Weights of a small GPT-style language model, trained from scratch on English Wikipedia: width 256.
Each number is 200 + 30 x the weight over its row's rms, rounded and kept within 0 to 999. Layers, rows and columns count from 0. The size before them is the row's rms in percent of the matrix's.

# layer 7 attention query, 256x256, rms 0.0858, rows 17-18,80-82,144-146,208-210, columns 0-255
111,158,203,183,196,203,220,185,161,159,209,211,204,194,228,201,176,209,186,171,200,240,251,151,310,214,189,174,196,222,163,208,172,202,171,192,171,227,204,216,163,241,184,200,178,231,216,209,175,180,210,227,194,174,142,183,181,191,163,161,223,184,242,251,175,155,189,202,211,199,211,197,240,232,154,183,202,229,159,194,115,138,191,179,182,234,182,197,187,156,183,158,198,143,184,145,276,215,175,171,230,185,216,259,185,198,212,223,243,203,244,190,233,186,179,201,260,177,223,199,205,209,202,211,201,208,203,217,199,217,207,199,220,220,194,180,177,180,205,196,182,172,200,188,204,201,247,172,183,166,240,211,232,215,179,210,236,197,206,228,138,229,201,245,163,252,232,211,210,217,256,194,223,189,137,214,199,149,173,256,206,173,194,198,208,235,198,197,218,287,192,236,183,207,196,245,123,211,207,171,197,254,189,227,232,155,172,142,277,205,162,197,196,182,167,211,196,244,184,193,271,187,173,182,224,207,215,160,270,226,221,190,183,207,174,206,236,204,162,224,176,191,183,159,178,258,211,186,220,221,216,257,231,209,210,165,155
107,243,192,186,195,196,217,154,121,234,212,197,211,204,155,220,169,198,164,154,204,206,218,237,207,237,229,210,223,218,192,246,190,185,169,230,167,210,197,208,199,218,189,181,150,178,194,192,170,224,155,217,248,212,193,194,205,148,205,129,190,162,226,245,183,192,178,187,232,197,235,246,255,237,154,154,197,175,166,234,148,189,217,182,198,170,165,201,212,136,210,239,166,217,173,201,261,196,172,188,181,203,225,184,160,158,237,160,225,171,248,179,181,194,219,225,278,214,237,189,212,211,165,176,176,201,235,190,189,165,220,237,217,208,270,213,250,195,228,173,181,197,200,214,226,236,246,224,203,157,182,238,233,180,148,257,152,248,235,175,204,193,210,198,209,173,195,221,213,168,225,156,214,215,148,197,210,201,187,229,210,205,158,241,215,181,190,215,150,207,160,205,215,223,195,201,228,235,184,217,230,245,171,233,229,208,158,199,274,226,215,225,226,199,244,206,169,208,183,179,191,189,209,181,151,169,208,266,150,241,175,244,220,222,163,187,193,146,227,109,242,260,156,210,160,203,230,175,203,197,205,226,226,201,182,180,221
095,170,218,189,205,188,121,158,182,216,171,202,189,186,200,155,138,226,216,212,210,180,203,185,258,188,187,237,211,228,210,173,249,206,161,205,216,177,187,172,202,203,156,274,183,240,212,163,211,162,215,208,253,211,213,173,271,196,179,193,215,184,284,185,220,203,164,227,170,165,133,232,171,228,209,175,170,210,149,196,167,186,212,165,247,221,219,180,207,224,186,196,176,197,190,221,196,203,196,193,190,214,232,201,233,140,179,193,211,192,172,219,244,178,188,207,185,198,204,176,221,246,197,194,192,244,224,189,220,222,183,239,279,186,175,180,227,214,207,229,188,197,210,152,219,131,151,190,227,194,203,194,161,233,184,236,254,184,219,190,211,211,208,207,202,141,103,192,174,216,189,166,138,231,175,193,195,189,192,220,184,184,181,227,214,202,164,210,195,184,242,160,184,195,264,197,201,209,203,234,212,195,235,232,135,229,199,211,212,182,242,195,211,255,187,241,174,154,119,244,155,234,214,147,164,222,254,186,234,182,164,241,214,201,183,220,161,184,229,186,226,245,216,245,227,228,137,186,143,152,199,206,227,218,232,202,207
103,204,153,241,235,226,226,208,188,197,192,207,171,129,182,170,180,210,207,199,173,158,208,169,225,184,232,204,185,103,188,160,180,210,184,183,256,257,283,273,218,162,155,179,223,154,271,209,247,162,151,209,245,180,197,229,237,191,192,222,240,203,180,195,222,232,257,217,178,244,211,233,232,194,190,189,155,178,205,194,182,245,209,224,214,201,196,183,201,240,234,207,195,173,156,218,192,162,209,278,233,211,232,166,190,222,231,184,191,223,207,206,163,240,134,196,254,186,223,182,198,241,189,171,203,173,270,232,203,224,219,251,195,222,230,183,203,231,184,186,181,193,192,187,233,214,155,208,243,206,193,200,141,194,200,218,222,177,191,203,220,186,203,188,223,218,222,162,142,157,192,211,209,197,125,216,194,193,194,166,183,222,229,221,171,199,198,207,231,212,166,175,219,225,176,146,196,173,221,165,169,203,185,194,227,191,168,248,238,228,184,232,190,234,244,185,233,177,145,162,225,193,190,143,185,218,187,246,193,203,248,165,197,242,197,171,161,173,183,163,213,224,197,184,153,229,181,174,153,172,156,175,255,173,160,229,189
104,148,202,230,175,235,199,178,184,238,153,166,216,241,203,240,216,197,177,244,217,221,184,195,205,211,213,157,200,212,256,190,204,204,165,180,156,216,231,205,175,194,238,213,219,174,223,157,199,237,226,154,229,190,160,204,215,223,191,219,211,171,178,179,197,178,202,202,194,169,239,225,166,233,184,217,169,138,239,147,198,238,216,197,297,198,197,186,226,162,233,182,157,197,167,227,232,195,213,155,242,180,208,186,207,229,217,242,252,189,187,181,218,171,177,198,223,259,171,212,181,169,163,283,238,186,194,217,208,194,166,174,179,198,194,177,209,161,203,141,240,236,227,196,294,202,232,202,230,154,210,160,208,248,195,164,168,193,146,178,160,174,216,199,185,160,221,184,129,202,261,156,194,207,172,131,154,222,200,206,165,186,228,166,237,172,194,186,212,198,245,206,213,203,152,209,221,225,220,150,182,174,227,209,222,197,196,185,210,196,183,169,187,158,192,212,241,282,239,181,245,209,177,213,242,213,169,169,237,254,205,230,188,197,189,207,160,173,195,171,171,226,200,177,209,228,187,155,236,229,197,182,230,162,226,175,275
104,140,218,235,161,169,163,218,144,189,194,222,201,237,174,165,266,217,193,170,206,146,249,156,211,238,218,233,191,206,158,166,231,147,200,219,196,163,201,203,183,213,183,225,165,204,201,197,233,212,212,239,195,232,222,167,287,196,172,189,178,201,201,221,281,215,193,209,196,191,253,161,149,188,237,160,195,200,214,232,228,236,192,200,231,164,158,227,183,178,237,196,162,216,202,152,215,225,169,195,158,232,288,214,200,266,205,227,215,171,247,199,187,192,172,180,187,162,226,197,192,183,206,201,183,190,176,208,145,255,183,186,198,266,197,225,243,199,213,136,194,169,186,237,203,204,175,205,208,161,195,193,210,174,221,189,207,206,149,173,177,254,169,246,194,193,189,218,218,241,176,212,153,166,189,179,191,214,213,248,147,194,247,156,189,238,187,179,221,179,229,189,184,207,204,246,252,224,217,207,203,168,247,231,202,183,212,139,185,230,235,169,186,141,146,198,186,224,207,228,234,257,140,186,197,208,170,231,170,217,152,223,191,210,181,200,167,225,222,216,172,113,222,200,221,230,217,173,188,225,221,170,148,181,186,216,179
104,230,196,213,159,200,239,255,176,156,190,239,219,237,206,241,103,248,193,173,225,175,210,182,175,181,197,259,175,208,207,192,192,160,235,183,192,218,198,223,189,163,225,188,198,229,169,148,279,187,210,166,241,200,218,244,160,234,263,166,229,194,223,158,208,216,184,175,223,226,174,255,253,194,218,175,219,241,199,157,225,189,212,215,169,182,250,212,235,216,179,227,223,194,172,157,188,244,184,185,220,173,194,185,199,172,177,215,175,186,184,201,133,225,213,195,260,185,187,198,209,185,212,184,227,222,164,215,144,171,216,197,184,185,166,208,197,173,193,172,179,231,216,184,193,209,200,217,166,263,179,224,128,204,207,188,206,186,194,252,227,216,185,135,190,187,218,203,215,235,189,184,230,248,206,167,189,187,144,208,197,165,208,180,162,201,210,245,169,238,179,248,227,227,185,192,160,193,201,247,241,172,195,248,229,191,153,268,227,181,169,224,199,231,260,199,167,201,187,223,213,181,222,179,177,175,175,265,189,222,239,148,245,227,183,176,203,164,150,166,171,197,162,242,209,234,197,178,228,147,142,209,215,230,195,204,123
108,173,182,213,171,190,208,197,193,206,224,243,180,265,184,198,245,166,223,199,251,185,156,204,193,213,201,186,176,226,200,191,218,185,178,138,211,194,226,212,173,204,219,210,232,147,194,203,177,265,163,202,216,209,169,203,140,193,182,206,235,201,230,218,200,135,227,203,181,145,226,220,223,213,186,202,215,197,232,204,219,106,199,182,189,220,256,144,206,214,177,238,209,159,191,197,168,161,186,157,149,202,134,247,218,210,224,169,239,209,246,143,158,130,231,188,229,229,248,225,213,219,222,196,234,218,161,176,192,163,231,146,243,239,206,221,192,206,191,122,178,186,190,158,189,218,204,166,219,197,195,188,229,248,206,195,208,223,236,204,193,213,248,207,192,232,207,230,183,185,265,197,203,238,214,161,237,240,200,225,199,199,207,161,205,205,195,248,230,243,224,216,183,246,174,180,205,222,192,179,162,210,176,237,222,209,211,154,159,253,205,196,147,212,216,199,197,241,234,144,230,154,218,159,204,194,248,222,155,255,242,216,213,227,198,171,146,197,165,168,199,237,137,160,191,241,220,154,209,175,197,151,233,162,187,156,216
098,250,251,156,160,182,258,213,224,183,258,213,255,180,210,218,202,211,211,203,207,207,228,161,157,224,178,224,214,201,173,196,225,221,244,206,205,221,172,178,213,133,145,203,191,198,203,142,225,187,173,238,230,240,205,217,247,173,158,185,237,183,179,214,215,204,186,199,157,228,188,167,251,191,216,241,211,197,196,226,202,191,228,176,173,196,284,188,208,187,201,226,220,202,184,243,158,194,195,194,223,209,176,202,197,238,144,179,209,204,243,230,189,247,260,195,195,175,150,149,218,240,229,240,196,212,286,215,197,172,225,215,256,199,193,181,166,230,187,237,178,183,231,197,273,203,161,227,141,209,184,157,178,168,178,193,186,207,218,197,187,233,191,191,196,174,190,182,170,232,197,171,208,183,201,199,199,224,211,200,192,166,272,192,151,110,181,178,234,128,206,173,230,203,189,271,190,204,160,147,178,253,220,226,171,149,247,178,221,202,189,182,188,155,197,221,149,214,222,202,200,174,166,209,225,232,187,180,206,186,201,177,139,185,194,177,202,211,247,181,286,174,226,246,221,194,194,215,189,213,221,187,171,192,156,154,163
096,180,205,207,206,203,153,230,172,225,147,193,159,195,228,226,201,194,193,227,189,178,218,158,204,174,222,191,164,186,241,151,208,232,175,172,246,255,257,176,224,180,152,228,166,178,201,200,236,171,202,271,196,177,219,182,208,206,238,184,236,169,192,247,202,168,175,195,157,208,191,159,189,190,195,178,203,202,208,193,218,262,234,227,199,163,231,188,206,266,257,166,258,210,211,208,178,180,161,218,217,193,175,266,177,221,190,182,204,188,232,145,166,199,214,201,195,134,149,184,183,262,159,192,209,216,197,156,191,209,176,235,214,177,182,218,188,161,169,214,162,184,200,218,222,168,190,217,230,210,244,215,227,212,239,224,176,175,244,236,180,228,130,200,220,192,246,203,162,251,144,178,172,182,137,170,242,169,207,202,195,213,192,198,232,236,256,184,217,242,200,209,259,196,203,182,190,247,214,208,164,164,235,151,166,208,196,178,231,162,177,248,195,181,249,169,198,212,266,200,216,146,194,171,175,223,221,187,180,160,130,175,225,240,192,184,271,181,215,181,226,211,292,211,190,201,244,208,189,209,207,195,254,200,226,189,179
109,201,208,156,230,213,214,190,209,254,170,191,230,169,169,195,161,208,219,148,190,208,182,201,192,198,228,248,163,188,183,233,210,215,167,191,141,211,185,171,149,229,146,203,224,217,210,206,192,255,240,218,210,196,200,201,170,218,204,199,208,205,188,199,186,227,185,197,253,163,172,232,259,199,191,274,200,204,274,208,140,226,214,225,165,218,207,188,193,191,169,206,160,171,225,253,253,213,218,212,209,228,199,168,257,211,267,163,168,225,197,166,209,174,250,258,258,244,215,199,171,183,220,160,192,242,259,227,208,209,157,199,164,233,211,207,206,133,242,165,217,226,231,198,194,153,201,234,183,167,184,202,196,171,163,232,227,186,247,168,191,177,233,212,165,212,204,215,198,202,257,213,228,165,183,177,205,169,218,204,162,182,196,188,177,149,216,232,219,216,199,211,182,233,222,190,202,127,217,225,192,255,249,189,213,170,186,189,167,175,201,242,193,168,230,191,173,156,181,173,209,205,152,189,171,218,228,173,247,231,211,179,250,217,189,190,152,135,242,105,173,234,149,177,162,223,201,191,215,192,145,162,168,170,230,224,223
# layer 7 attention key, 64x256, rms 0.0819, rows 16-17, columns 0-255
094,277,239,204,207,175,242,253,232,204,129,168,174,209,222,206,172,204,190,163,179,149,192,242,190,220,236,260,247,196,228,200,184,190,222,177,231,168,214,148,239,186,200,184,232,189,163,226,182,253,198,213,195,249,201,174,185,223,231,223,195,211,200,200,179,207,121,248,181,226,162,217,203,227,211,167,227,225,215,156,197,217,129,216,200,181,194,202,241,158,198,185,148,222,213,167,117,191,187,193,210,224,222,186,264,182,184,230,212,208,208,159,221,194,190,186,198,190,244,232,212,202,204,210,203,230,190,140,240,187,243,139,225,240,188,260,240,243,242,169,147,212,240,155,224,216,194,178,205,164,220,222,204,245,175,210,166,186,212,175,166,195,237,215,225,167,267,192,140,171,164,181,216,218,190,168,232,203,216,247,204,234,189,229,198,212,174,216,151,188,208,165,204,123,217,182,217,171,222,153,214,155,206,248,206,190,197,159,174,234,184,217,186,257,212,205,189,209,221,169,163,188,209,214,209,150,207,250,244,185,194,180,201,199,154,136,167,214,187,189,198,196,230,179,157,208,175,185,267,233,203,194,241,234,225,229,208
099,184,180,184,199,179,203,204,191,207,176,200,155,217,207,197,225,258,181,207,172,218,190,252,203,193,213,198,232,285,220,182,185,231,165,190,213,157,131,214,147,246,241,164,239,234,185,231,175,261,151,177,140,192,158,175,206,205,221,203,205,169,223,242,269,193,208,174,236,147,209,254,164,168,178,184,191,218,182,211,143,169,229,188,179,216,218,167,217,245,242,180,207,245,221,222,200,208,184,142,199,162,198,173,151,207,228,178,199,253,197,192,194,206,225,205,177,221,235,207,171,180,203,177,176,139,234,230,218,178,184,183,231,238,181,257,205,124,214,198,230,191,210,222,191,280,181,177,152,212,203,225,200,195,194,218,215,213,168,214,171,187,177,213,192,200,170,201,216,164,202,186,139,171,168,200,201,168,205,212,183,213,157,239,231,194,225,183,173,145,203,181,238,184,227,214,178,209,283,200,263,212,251,205,203,198,202,220,226,167,181,179,201,192,264,274,190,204,220,249,203,226,187,228,208,195,184,303,217,191,247,223,171,190,151,251,170,178,233,172,186,153,173,210,212,222,218,215,219,202,182,186,214,145,222,228,187